config.toml
norm_place = "pre"
learning_rate = 0.00829
beta1 = 0.95
beta2 = 0.99
Each number is 50 + 10 x the weight over its row's rms, rounded and kept within 0 to 99. Layers, rows and columns count from 0. The size before them is the row's rms in percent of the matrix's.

# o: layer 4 attention output (transposed), 128x128, rms 0.232, rows 11-15,43-47,75-79,106-110, columns 0-127
# v: layer 4 attention value, 32x128, rms 0.205, rows 11-15, columns 0-127
o106 107:39 45 56 59 46 60 46 36 50 62 62 52 42 57 32 40 48 39 57 36 52 27 51 68 40 57 49 59 45 48 50 46 57 42 31 66 63 61 43 51 33 63 58 39 48 54 48 55 51 51 32 45 53 51 39 45 72 51 66 46 52 47 57 31 39 54 56 50 55 49 48 48 46 53 52 47 52 69 58 59 59 37 57 52 70 69 43 73 53 57 48 62 59 47 51 48 44 32 55 52 46 44 59 50 41 47 57 71 52 48 73 50 41 43 68 51 43 51 62 61 63 74 47 33 60 57 42 56
v11 100:25 40 44 59 39 53 46 61 63 65 40 61 44 75 59 69 68 62 65 39 41 46 63 60 57 58 60 62 55 50 38 43 70 48 46 46 49 52 66 52 34 41 43 53 31 53 61 53 57 47 37 38 37 32 28 47 62 54 63 62 44 52 52 63 55 52 64 66 50 50 60 47 55 38 61 71 36 42 57 49 49 58 53 61 75 48 49 61 62 44 37 46 45 43 42 48 36 55 47 45 54 49 56 39 50 67 60 59 46 51 39 48 43 48 53 60 59 51 47 58 59 48 54 52 45 51 48 47
o11 109:54 60 62 55 43 66 61 59 44 50 45 59 44 43 72 58 47 52 47 69 31 17 46 72 45 59 29 52 44 52 48 65 48 52 55 50 60 45 37 46 39 23 56 30 58 67 38 53 37 43 46 64 48 40 56 55 48 48 47 46 42 41 52 33 59 51 42 60 46 42 55 37 37 58 45 56 52 59 51 53 51 67 42 64 58 54 43 43 49 67 45 36 36 55 41 43 54 55 41 49 63 66 39 54 50 46 51 56 39 46 64 53 48 51 36 54 26 49 48 51 44 53 36 52 49 34 41 47
o43 099:47 50 52 57 55 38 49 30 39 56 58 39 64 54 49 42 44 44 35 33 25 72 67 36 43 40 60 46 45 45 44 48 31 68 56 65 34 46 62 50 42 64 61 65 38 45 40 44 55 49 38 36 59 56 55 54 55 54 53 63 53 54 65 52 32 48 57 47 43 44 57 72 61 52 45 46 36 58 45 50 57 55 56 43 34 47 66 56 47 43 52 55 52 52 44 41 48 35 47 53 34 51 50 63 37 55 36 65 42 49 53 42 41 57 61 69 53 58 44 38 46 54 39 60 68 43 64 35
o75 077:54 38 50 69 65 43 46 53 52 35 62 54 36 46 44 40 36 32 60 41 53 51 63 38 37 57 54 46 48 40 59 66 52 44 42 57 60 60 65 41 58 56 35 52 56 44 62 48 62 59 55 52 50 61 70 45 50 36 76 40 41 45 38 52 44 51 54 43 58 46 42 57 65 48 40 50 58 35 55 56 55 41 48 44 46 63 50 53 41 56 43 46 47 52 76 42 54 63 54 46 39 51 36 55 66 55 49 57 73 68 38 66 53 41 42 35 55 40 44 54 49 25 70 58 55 59 60 46
o107 117:66 55 37 33 48 46 43 60 59 49 53 44 51 43 47 60 62 63 52 55 61 57 28 45 59 58 56 56 49 52 35 38 46 38 53 36 39 39 50 56 57 52 56 37 53 42 52 62 51 53 38 51 52 61 36 39 48 56 30 47 52 55 58 51 61 52 42 40 67 60 36 57 42 50 59 49 48 64 48 54 32 23 49 45 53 39 39 45 49 52 64 74 47 40 48 51 47 47 55 39 54 44 60 35 51 28 51 23 50 42 46 35 39 37 51 57 53 52 73 44 49 63 45 27 30 55 40 49
v12 110:24 39 60 39 60 48 68 39 57 43 34 52 46 72 55 51 50 41 44 56 47 56 67 51 64 51 36 48 47 56 44 48 35 52 47 37 37 43 44 53 32 55 51 57 63 50 29 62 62 61 44 48 40 50 39 64 50 66 25 41 54 54 40 54 33 37 41 52 58 53 43 51 52 56 51 32 43 48 50 51 49 66 45 38 41 54 42 29 58 52 57 59 65 56 43 53 48 69 49 35 32 35 58 46 55 49 53 48 48 62 62 55 51 56 60 71 63 58 57 44 51 49 31 45 51 50 35 52
o12 099:62 57 66 67 62 50 52 77 57 68 36 56 61 61 46 48 40 57 45 54 56 55 60 64 51 50 46 40 40 52 27 69 48 47 59 45 33 42 46 49 51 49 40 28 48 57 38 49 48 53 36 59 58 37 38 49 64 58 48 57 46 69 55 52 53 61 47 40 61 48 46 53 47 24 51 50 70 48 52 48 49 63 57 31 52 31 49 65 49 46 55 42 46 38 48 31 42 51 51 59 50 59 42 52 47 54 35 39 37 53 36 46 55 35 44 48 50 69 42 67 47 51 68 52 71 53 49 48
o44 097:59 53 47 38 49 49 42 48 41 43 61 51 41 48 53 48 60 43 47 64 59 31 55 38 51 44 43 64 59 60 60 41 50 62 44 35 52 35 44 43 65 69 54 64 43 48 66 40 44 38 67 67 53 45 55 43 27 54 53 71 63 31 51 52 48 45 30 41 45 34 50 52 41 61 52 47 40 26 56 53 48 59 56 43 43 47 47 59 50 31 57 49 49 36 65 61 47 62 49 55 38 46 64 47 60 51 60 26 63 55 35 55 54 51 38 48 59 43 62 38 50 60 55 45 66 53 34 34
o76 082:59 49 55 59 48 35 51 51 50 37 53 55 51 45 54 52 51 51 37 47 53 63 51 46 54 57 51 41 51 50 63 36 47 44 49 46 61 56 73 54 49 55 49 39 50 47 41 43 62 64 51 54 51 76 81 54 56 44 51 37 47 47 73 50 43 54 66 48 37 49 60 34 46 51 44 64 36 57 54 33 58 41 47 51 53 48 77 34 50 19 50 41 54 50 39 61 76 57 50 46 51 56 55 48 46 56 67 47 54 39 60 46 48 59 66 50 44 44 48 72 65 48 45 53 43 28 60 58
o108 123:59 53 55 40 54 61 34 27 45 52 29 51 45 41 55 47 48 51 47 43 43 43 39 37 26 53 52 43 58 50 56 57 61 56 60 60 41 41 44 58 45 43 35 54 45 61 45 53 52 51 51 55 48 46 47 47 50 41 57 47 48 43 48 45 49 46 54 67 41 49 39 54 51 60 60 41 45 57 56 53 50 41 69 60 67 68 43 46 43 70 39 44 51 66 51 48 51 45 47 56 65 52 41 47 45 48 37 67 34 54 90 47 35 19 44 51 32 49 32 50 33 51 38 48 38 55 46 37
v13 104:52 49 56 44 29 63 51 62 51 49 57 40 62 41 47 72 39 59 49 48 45 65 60 34 52 68 50 34 52 37 41 40 51 50 45 67 46 39 46 35 44 37 63 50 53 60 53 50 62 48 41 39 57 61 57 36 49 36 64 54 37 30 40 45 51 55 52 52 58 58 44 55 45 48 45 48 48 60 63 35 41 52 58 52 46 64 31 43 38 52 56 57 48 52 47 68 62 67 50 36 51 51 55 62 38 58 59 36 63 60 56 28 52 52 58 56 37 80 65 43 53 69 48 42 50 48 65 46
o13 107:52 35 59 52 49 72 43 70 50 54 71 38 56 46 52 42 41 61 64 43 54 61 46 51 59 53 46 59 53 53 58 40 43 63 39 39 63 42 54 34 27 43 47 39 34 45 41 45 64 43 55 54 50 51 56 49 39 54 60 64 61 61 47 55 46 50 53 46 48 38 61 59 55 41 63 39 60 47 46 36 58 43 41 45 46 48 64 70 59 41 50 54 28 61 40 42 59 53 42 40 60 49 52 64 37 52 58 43 47 50 58 37 48 55 58 48 64 73 55 58 67 43 30 43 59 41 21 53
o45 096:53 73 57 44 67 55 40 47 35 38 47 46 30 47 46 54 55 53 43 61 60 58 34 66 52 59 59 58 52 56 38 48 66 35 59 43 47 55 65 43 55 45 48 45 41 46 73 42 45 42 48 55 63 51 61 56 57 59 45 61 52 65 69 51 49 49 42 53 72 56 46 48 56 61 57 62 42 39 33 58 54 57 43 73 51 56 52 41 61 53 48 45 51 36 47 50 59 61 43 62 50 36 37 57 50 40 51 39 45 29 53 42 56 79 27 51 40 40 53 40 57 40 49 51 52 34 49 33
o77 099:55 46 46 38 42 17 52 37 57 36 34 50 54 61 42 51 59 44 42 52 41 41 54 61 48 42 48 60 45 61 48 45 47 44 50 48 55 50 41 63 57 58 66 51 44 65 50 62 42 44 72 33 38 59 41 56 65 49 46 34 54 48 48 47 39 46 50 51 39 57 54 51 54 63 36 44 49 55 53 56 57 47 63 39 67 51 48 55 30 34 58 48 69 51 56 66 44 40 58 44 56 38 61 41 78 44 57 45 44 40 41 60 49 27 59 48 56 39 38 53 33 45 65 59 47 74 58 57
o109 105:35 49 29 50 61 57 48 60 49 49 44 37 43 52 53 40 51 35 50 52 50 39 53 31 41 39 46 38 57 30 43 69 39 52 58 58 46 52 45 57 71 54 30 71 46 51 49 52 44 44 23 53 44 49 51 41 49 52 56 50 39 57 44 51 37 52 41 47 55 40 36 41 48 42 60 55 50 55 56 40 39 61 44 50 34 57 47 36 62 72 43 48 45 42 50 57 45 40 36 72 24 67 34 40 40 49 50 65 54 50 37 54 41 60 47 68 59 65 59 56 48 72 51 50 58 54 55 49
v14 094:55 49 52 59 49 71 56 47 57 50 54 54 41 29 59 59 51 60 44 46 49 29 39 82 37 54 55 58 53 46 70 52 38 67 60 45 59 65 67 37 52 56 47 51 54 46 54 63 42 62 55 47 50 70 50 50 39 44 55 51 61 51 43 44 39 48 45 58 40 51 49 57 53 49 50 44 51 62 42 40 63 84 60 59 54 64 51 51 45 43 50 46 56 32 48 49 56 49 45 50 39 59 61 39 53 71 52 59 52 58 52 67 60 40 45 39 64 48 54 42 61 59 34 76 62 47 38 60
o14 110:36 63 55 61 26 24 40 59 70 36 53 63 50 48 52 42 46 59 51 45 65 55 43 45 47 54 56 39 39 58 58 60 56 54 56 47 56 36 46 48 49 54 60 70 30 53 45 49 46 49 46 25 47 53 51 58 45 49 66 54 61 55 44 48 37 39 58 73 56 46 38 48 38 38 68 50 68 51 48 51 52 39 40 57 33 63 39 43 42 36 43 68 55 36 58 36 66 47 40 51 49 49 25 41 66 56 56 51 56 40 54 52 49 61 42 47 49 38 58 46 55 58 59 46 63 43 44 41
o46 095:70 51 45 63 55 54 63 49 44 70 43 53 74 46 61 45 42 56 66 37 48 48 53 47 45 40 47 47 45 54 33 43 43 47 65 31 51 45 70 40 38 71 29 45 72 60 42 28 48 62 42 54 41 41 48 45 65 53 46 63 45 50 65 45 50 43 39 44 40 46 41 41 48 67 51 44 45 62 60 31 52 68 62 48 64 54 35 47 51 44 39 51 41 46 43 48 46 44 45 55 60 57 58 64 57 45 46 68 49 45 64 49 57 61 55 53 49 58 32 44 38 59 59 35 36 51 47 48
o78 088:40 46 51 37 46 45 51 53 37 48 63 45 53 54 40 42 42 36 44 56 42 55 45 53 29 52 60 44 53 61 48 34 47 56 22 57 42 60 58 54 55 36 38 43 33 62 49 61 47 28 54 54 44 34 37 35 33 32 59 44 49 58 60 58 47 57 53 50 47 44 44 50 72 49 56 64 38 35 55 50 51 47 52 41 43 43 72 42 60 40 46 54 41 59 36 74 45 65 50 61 40 24 51 54 51 49 42 39 60 58 37 32 64 62 65 52 50 46 61 45 43 49 40 46 54 48 50 57
o110 096:64 44 62 39 76 49 39 37 64 55 47 53 46 44 59 63 60 48 61 64 44 54 41 45 64 50 50 57 49 48 47 53 55 50 54 56 50 54 53 48 43 53 61 64 66 47 47 49 58 49 78 55 45 52 48 46 63 58 45 37 40 47 51 61 53 55 59 55 46 68 57 51 36 60 57 49 38 59 49 54 42 35 52 51 69 25 74 69 48 50 45 56 56 51 55 47 51 37 52 48 52 38 52 33 62 51 66 47 33 45 44 64 47 29 35 30 45 55 50 58 49 21 57 63 50 54 61 64
v15 097:46 62 75 37 59 39 40 40 54 48 67 63 42 47 32 57 60 50 59 45 57 53 63 53 67 59 45 53 37 33 43 58 48 35 63 59 49 21 46 38 46 68 47 51 42 38 35 54 34 57 48 54 37 56 58 81 39 55 57 61 51 43 59 43 45 40 58 42 56 55 51 58 49 59 49 46 61 52 54 71 66 44 34 50 52 64 64 49 61 59 58 53 51 42 43 38 66 42 34 46 51 43 61 43 57 57 57 45 45 55 61 49 47 47 65 54 49 58 45 47 54 64 50 54 58 35 64 40
o15 099:54 61 66 51 47 49 44 50 58 43 67 42 47 40 41 46 50 41 72 44 60 59 74 67 64 39 32 65 70 52 49 50 46 55 41 35 46 57 51 39 61 43 43 48 43 53 52 45 43 48 47 48 47 48 57 54 62 51 32 55 53 51 42 66 38 53 33 41 56 47 33 45 75 77 47 46 42 47 45 49 45 47 52 58 57 26 35 48 52 53 37 52 69 45 30 56 44 61 43 54 57 61 64 53 50 50 64 62 50 26 41 64 44 47 51 46 42 56 47 59 54 47 58 52 69 55 55 49
o47 082:50 51 33 44 58 64 49 55 57 41 47 50 60 64 39 65 57 46 51 37 48 53 52 53 48 42 64 60 48 47 64 49 52 47 44 60 50 62 48 57 24 58 57 46 36 50 51 59 67 42 49 57 37 48 63 61 21 68 35 57 50 44 47 52 59 57 52 59 62 46 49 57 35 51 44 47 43 51 40 63 35 52 64 54 40 69 56 44 56 34 40 54 50 54 61 51 46 59 67 44 56 32 46 54 36 55 33 58 50 41 73 41 51 76 36 34 47 52 46 36 65 44 31 37 44 54 39 51
o79 084:53 35 36 38 39 61 54 68 61 52 55 56 39 31 52 61 62 48 51 51 42 44 38 33 40 40 56 48 46 58 48 52 63 58 54 41 55 64 45 58 48 60 36 46 67 57 59 54 62 51 48 58 50 60 25 27 44 30 74 54 51 57 50 33 47 43 55 44 45 57 53 51 57 35 56 39 51 54 37 39 63 61 36 55 41 51 57 33 44 47 49 44 73 63 34 49 47 40 64 55 43 48 45 46 45 42 44 52 54 62 51 49 47 50 51 43 73 62 32 52 45 56 38 52 25 56 50 39